config.yaml
num_hidden_layers: 16
head_dim: 32
norm: "rmsnorm"
rope_fraction: 1.0
init_std_down: 0.0
lr_head: 0.00847
Each number is 500 + 25 x the weight over its row's rms, rounded and kept within 0 to 999. Layers, rows and columns count from 0. Numbers have three digits each. The size before them is the row's rms in percent of the matrix's.

# q: layer 12 attention query, 64x64, rms 0.177, rows 0-30,32-62, columns 0-63
# k: layer 12 attention key, 32x64, rms 0.159, rows 0-30, columns 0-63
q0 168:477471495458522489482489517488514529515515502539517501489458526494472490498523419471463471549514510510486531502526510519525521505528472491478513456513506480504541462528520497481514515541479488
q32 168:491448500464536489501447456541478509503535499509506498492535513487481526489515483503503519523468522467475508465553501497480515477508479504494488480532470460482506481482487534511481525533436499
k0 104:453497457452511471486490519480515505527526507524539509497490511534498481496479455502447519524505509493498510469482488527533505485511496481490494475507522502490530439566504503483529536539535507
q1 094:504540518523462535519486508539481508496504470476500503494519502513526488479463572523518533482467490486548482509463491467502456522492529532538517524497440491510471518472484513511495495501489520
q33 171:523512496445533498487479530542494500509534481545549484482513507497474505527523479479475486500513522441504507502521526526473525502513520478495472483526476530526516468493521471493485539548455484
k1 083:485501477521519521429518491494493459481502478489526487524493512516531552503455481530507510517523500500508527490542517532495541483478496493477504519460435476510472454517489504492482508525486460
q2 075:474448523486474513463507484499529514521532488480508485509536548455535475478508545464514526495491515511510529489490486479526486551491474483474547512494492480520502527490454507513531508452476503
q34 108:495507523493474500482543497503482477471527493523462501518508492497561479461445450485456512515487510487472492504553506515523480510506516485507495429512499527525475535506505480487526511516477537
k2 082:503490505494486524482487537513528525516510511491499510523471472467495488511551537491491512484486538478511528479493498473523478449554522510548516494514465550522580515477506495511510516519519509
q3 049:486473516482479515510484512477525490519526539503538462498499519497512503456545475495534498491494503533491543479493500484480525473484499454544566488509491526542484475531527487511498532551475507
q35 130:519544514508496473507486567554526491496518470531511470496513472486519547549501471448515517511499504518527503513529520530482541523540528515502479463526498484508492501498518480485525518487465510
k3 068:448505509514517503534479490457518506493463464471495533498435482486548508509536464502493480521491557515484495487524503494536540520508501490460496472548493507505520516495475497520548500497520487
q4 077:501507483505478475479525514532527465481495482454494475521512498454510536490481527527549501511460483539472483474472479512527474539515525503514519501494468485481468498446499521552501495464467487
q36 094:475543506462498488499531510512510488519498456492505498482458478494522527507473493480460477487537486500520478493520488523528505527519463502520491469513519566518522465485535499513499513451493428
k4 069:484524465532484551486531470473489496484475490487487497528523522467496521492494548497536519516512483498543519500509525485553532529493513496561506513480487490476486499456512555516510538464501495
q5 066:533525509484516516457514511529485544525467520525495556468475467506500521475535482532539506496432517468525535507551502522509497486495467522498496496459473480528501513511501493482481474500495506
q37 103:502497517484541476527469511451547509497503512519510543508509496555461490498487512473463484495491500502510498480479508477516524461461499477479507479529447550506524488512561450517512491502494511
k5 075:488545481448519508483525503512491489458513474516506486497441480499504523486509528508514504495519500474438470468479492523451486512513563521482531509470540478518484503496480483514512496539532521
q6 086:487486489493462515487495513493529521500505526514509470523521509471489547533520523467478497537484471507512492549508508506539494554532563473514495459518474482499496479454521489465487512525472540
q38 112:487506482505519487445491519522497506550480482528487525501541478442543531485536496483489502530508497530489495506488496541481480543542513475489487443500498439502503528510478488472517502481512515
k6 074:441497516528491481458467512544518499490506500514491489511483511458515484513490503519525511531508496526474498511507515487511529498516497436527532436519495462476470526521466491506553537512500529
q7 087:519553525508439520489512484490517523521459520475474498526491465520526491485477518545525484510486480523535514536468509463505489533519493503476483547520486478524467503453520509543500493472518488
q39 105:507491510512438541505515486497502516474461521462488491481487463486538546460474546524546525471466460521521510528478515469473508505488499494466501524489492487481481525497496500517501457503525465
k7 099:498428491508479491453490500521483511491528535493469481525527484526491538526508542513529443497509466494504477486486475468475476503493503510511462482491510489514477465457495548495504453490484474
q8 085:471518507518510500515508500475493499516467519463495541509481516502489467489494518533506497487524498516518465449436503459496525477432512541490464550454528508502493495511499493549480508512524500
q40 117:498506476492479515510533465496497485470512507484476512536460526513486468506485467517521491460489501482498499515505472435522492466452480543513478556482534531515498485458477500540454503516511520
k8 109:503527508523520473530523496432521484516475510483499518493528495544459477465513485484490482462492495506540493465501501485480490434499452544486477551486505539497519505497526509492474490500505471
q9 107:501469517521534484555485468491517480511527551462483472477528492506519524559548494522502487526546481493511469452501524501464498512503540487497464532499493483522501494523530531483497491505494476
q41 076:478513521527485457538479544500539469518478494487471474512497495523487546498499525489489469540547471535524496478469518533471465497532514484478507567501474483488502528492509505462511505477484508
k9 094:462506506524470529482513469494473471515492528460447505504503494506486526515474513556542511497541490485462510488485511494450474518506536520486496543503498461505516533500506450513481511520543526
q10 095:497543510454537507464475492487518533499498508481527498482509515522464493460523536472460519498539521546518500499477518518470516501507489519485448513520459517498494533462476459496509529521454511
q42 078:536545531494505489478483494542501459481546458502527500504488524497468478498535452451533503523513534456525485508523512484479503481490489521509472476501522515514515495501519491467463539535464491
k10 113:476520483504522498477497506459501480503487477516539527527512504496493520507529509431487532483535456562522478480487516538476496484511491534505451533499476501499540509484496504491515521512443465
q11 107:506509494484490509518478499525492490549505482502469498534514487478476499543492515489570515487496494492478529477427474535543480529480501504560485540498487513511480533543496496506482512521517527
q43 086:526486508527518473497471510454457473554476503505494479481519492528456481486534514483526502500526505522464522488472502520503531494511479526526510551518453499524486473535531483486511519482445473
k11 112:473473509517485502524460489490479524508490477490471499540486459497461503527458486513527521490479483520498516490532545501513559534481507524543514573461486497501473503498485474528478501497526527
q12 104:521489498514476529484508483528475414486510464491496457526513486494513453498499451492517494509503549488518479491519488513495513525548496514526463516471497460523448499498454511486500520505489492
q44 081:519493500518468504507493482545494435515518440496506473527495521479523500547535455475523476517491535498541500484540446486528521516504499484522511466491545526508476517475490514495496486525504508
k12 122:518431508510518531511497498492493457509521445458464427532503486522515465500504483477493461504499536457513499520514460543504498523497483514523495517486489488499496521504477540519477511491481486
q13 109:529487515513498511551481521491482480536493502490474501514487484487455469521526509474522468475500486506500512543476507530496511496497536476512516526511540495509539469570523479495458552495454524
q45 079:537502515480475534482521507497501490494524497537492491515486490497474469536535436474551472510490498484548501511513472503520522488494514515537466513478507503525484486525489521491445477535540556
k13 116:505477510505529499529471526491503491549496530520496481540456506503467445533533507493477472508534512479457505515448471496504477516494548463503498514492507525524524487537513496488441530485495500
q14 092:524477518491482503510500516448511451493512483488495506441472473471521473499489499485494518481479523495531499509466476516498554524492481458508442455468496481472502521519505503519453469509535470
q46 098:492495484509494538534493488486516477460514516474463475520525524504506460508506480516496506493489506458486502544529477462467471528487494483496439544490509452475496546482527554511482480503516472
k14 107:532471550519500450550520559465495525517494511481499494487497500522529507501479461524490458504506569475502503508468498525491520515499487448499487488536494510507500509499503545505516453506513514
q15 108:487450521526528486471515547490521502513526510502463492501505504486503506479514484497531470501517510566489488503481478544546490516499502506458466517526499483453487516518463540508546473495512450
q47 064:524496500499529480474484537475494489506520443530529535489506516511496532472482481508494501469486476545518517486463494555510549537487510526460480493495474480440488484510469497489513488487526455
k15 125:479472508486481513483558496504555488532502445485482504516474472497510513514471517542497489492513515525501466552466469520491506540472522486464456519488498495471507520514490521497525453527524470
q16 078:545486452549493477513496493509507462472473504473478492482514475526494516488484542531501490493484471479515485485553499499425515480478543529507451518499466517488485494488515509530466503485477500
q48 131:537477512550498499527529497509476512504471463481491509478500494518511479475537507508478520511495491452471487556451519499548474500493519538493467534512500483477434518515463494542502488500505498
k16 081:456513462465510457504500521495524519551489498517493537521481500474492467505501493485501514487485487510513500481511466500547556514509470504558501466524523533514522487528513545448498474476516483
q17 066:558536459503492478514481485497530486477502504492484538465478501547505554464468514545507481474528462534499486510502501532485500466500500478527451523474488529472476493522542476506492494509492490
q49 139:544552521483546457484475540486485522482511509534556531469507485513446469463533511493539503470518521490507507486467503531488540514484488513475489501477486523523532491503509483491472510483509505
k17 077:482503516547523485513511509469520516535495525462510521475526520465516547542487482506479502538481550512503490459487517515524520437502510452458518486522457495520506488535502512489518515515528504
q18 074:467515522485543497454518506518541532482521467496479450481516538514472512467506473508464484539495517527516571500513489496536530514497496515474466505505489479506532543467512514479502505516476494
q50 106:496457501548524493532493526510467460531569530486494501454487464480494504540503485545508461516492496482507487527488527494509513478513486493475497503510497521461480526492475513519487481564488471
k18 079:485523474548504464506473490460481485553486520489477533502510522456519496556497522480539509504472519490547522469449483475485483485526500504511546484484486517500496483480515514516541514463515481
q19 059:504487485487463473521488492541462453502485507474512504495499485505498527519492448499577509539472524503505489460465506469459507508495505481510483508500534487499426470487479488517493494461498513
q51 127:514478527503519463479475498545459502517507488530527443485524472502470507516501482503551455488521507508506487493495480518455516518532488463553510464514487517497477517465472518473512537493462479
k19 071:505491477487501565459480501565504484459532501512496485501496519484483521501476521494511503546500460526462491506512496457520506519514465494477492534448497490476523489493457489483479529544478527
q20 087:519544500566489491504485513508501497506502509480497512509534493543495510470465529499521477439490481516504508513443485477492467501519508534501520551471499487476479487531468483518475515475560519
q52 107:489485466509457517525512513483495500502475508473442526496519470450505528476466495573492485495481476520524503493532489481481488470462487512507496541471528528466511501467507507519529507487516448
k20 089:488469475542505508489488491468521473473453476475447466533510472455545475516496513510543494489481500523524481503501454489489500475495475489527455507540467517458501529480508523501496497477526486
q21 061:485461551437528484472481472531533511499478498511530514460511463500484486540534497483530514525516545506444482492498508504493495506521496492492512481504515540526519550512488465473483515491473515
q53 117:482514469478548445459497495513497510504467474518501473499521503458489506535520480446542508544517528536473484496513482529511488562528494478504514446519512507505493477518514495482530488479496511
k21 081:504507514504487495486508507520475529526532492531524507506451552469512489525495488545469525522452487522490479510500524505505509505541481439497539486471521455504483528474482493529529507538514546
q22 054:497519486526507458510501445483482459505482558504499515508496463492471505519512523509486511457478530472509543514524482494463498475486463520463443531462513509515510512541493496507515489450486485
q54 104:497485528506509509496497496520497511506520482479476441526488477511527533478470546487474486529512491541515513501501469512480467545517533520525476522465500490434515531447477526512507516524456491
k22 075:513494521496497492465491526447499501517457477486484506517477509449479512521507435473474479483456517483508476513506472495468462490508509542499490507512500526517509490485528444443490523540518520
q23 081:483514488473514480488520530507504494531475478525504480491476501480492491489514442454488517561520523477477497522535502502540503500523467452467518464516521469532507467526499504479514524490454549
q55 099:510516502510540486480466507499510514545441518511501454483503489505477536479518498458503489540533508531502469499515479550515469511527519462446507486533492527500495512533521499461535501510461492
k23 088:512508527468448495455497542508463506487523479492495493481473525496524477509502496504462525542462505480481530522494528482471464527544511503481505484498503480560473535495482449485523531502477523
q24 083:525465475492516550503525541525488528475555505502456492488478537460535520485488449503550500483479476519518496520534518527519489507515540498506529474530513505492471506507446514490522513504503513
q56 100:495504511517505560534499472497493510482508523493521508491449526541505479428480510524488516452488484484488512518499532486488481444477554544507507536481489508536488496508472507505491498529491532
k24 080:485502505506520485508487469490542546511532536479527526494515523521482504499491476475463505490534489516521512458473514511471496490496531538508468515515528489470501449480514539535459542461489448
q25 100:563536470483503491498512493473520477459538510459483495521474511548545462509544488507531520479495501489511434496503475501499464517467493534478472510448489502504499510498516502498509513512522473
q57 110:529505487483487489538500480482549467494462472429481479508477485508513470523484506489529468484514528494553467533508464507500460470485541519496460518507514518499509499501521551527500478478508492
k25 111:549507461491530486538492490480538484482484491471492478517527466503538462523494488494509491476514512474503467487517517495483507500462509550507441571490476539507514514525512507482527467499504533
q26 096:516504516513470544477506468527514466545485471462479503510525514512516462503504504515536488491467531539498493554486497501489535485485493462510522502490516513486461485476463520491416488486483499
q58 094:488517514545549497468468507458508501557470471487520480480481516517502468484528520491527480493505539507512493513494483524532506501503473492485541489518474481465465471528479518435500492463492461
k26 120:500492505519462521499505461509530466486460476454486494490539502474492459459499491505528462475488520486525486568511495504501484516473477511540523524518515482509445527487470487499460480494473529
q27 110:528544541499509455519503488548491491516499519484544518493483538493495477504545504469495486460488542489539495534516495496517460479482512476494482464538505546507477522479473492522516463496463525
q59 086:521511515517502491519512473518511474515467487490520516478485511517473436516477477503528493464488537524543518549497516485532480468484495492537487485522475500552509500452485493538496465484439508
k27 146:552498517528506482528523452452485488497503513517520497483505496482480437537567495502516482487518524544524461542507499507516477485470493484486497498554509520499495521499487534520513496537478506
q28 112:515471514536498447531519522508524499469497524469463537513449474512500488444480482499472485485535505471521484503498474492472531537473490477524473519495493481518487538492508483534497459471514543
q60 065:522469492505505458477541528523495507482513524518486502478463472489523513435507498519494532473520546529496499508474534477454523531507492484514525539527497469491457516502455488510514469460516477
k28 141:542497524515505508490508498529466508452474509492479491523475469496520524459485494481509514494523497511502481527500477451429532529496501465510497561494543521495516562482506502516516501523464504
q29 116:511541515513484498525526497517492524486587528531536527496502485466486467468505500497525504470484460482485473512495525482524489493467501493525513488507520504504473568481484495509511496511530440
q61 079:509546487501509505487508516537516544513540515515543523513473477521457448519513543491481507510526523484473497511511572510498511519483523509502487489488513484522496530522465451536532494524522523
k29 116:523516500498488534501509515537492514486549509575501489505511458513490483522508509519485464489538471479490482526497521502460490507461500503502509460546506491482436535460482505514517538524521481
q30 113:514509499461501520443494535453526473517469518487475478523487528514478479490486471490492512512477534477461436513497521473492458504502488473490499490480495491491576514537494488504528481532482495
q62 092:506501518532494476493495509516500458502466531479510488485481509505452461453497538480483529481501520486474470483437499509463478508482511481475497528496469498512552530487511466469463528483477546
k30 102:527480495506511487503488514502520523487492504481507477502495516482542471457497484500501521501457531452517499475522544481469483543434515507507557505514496507466549472499493481516490527513445467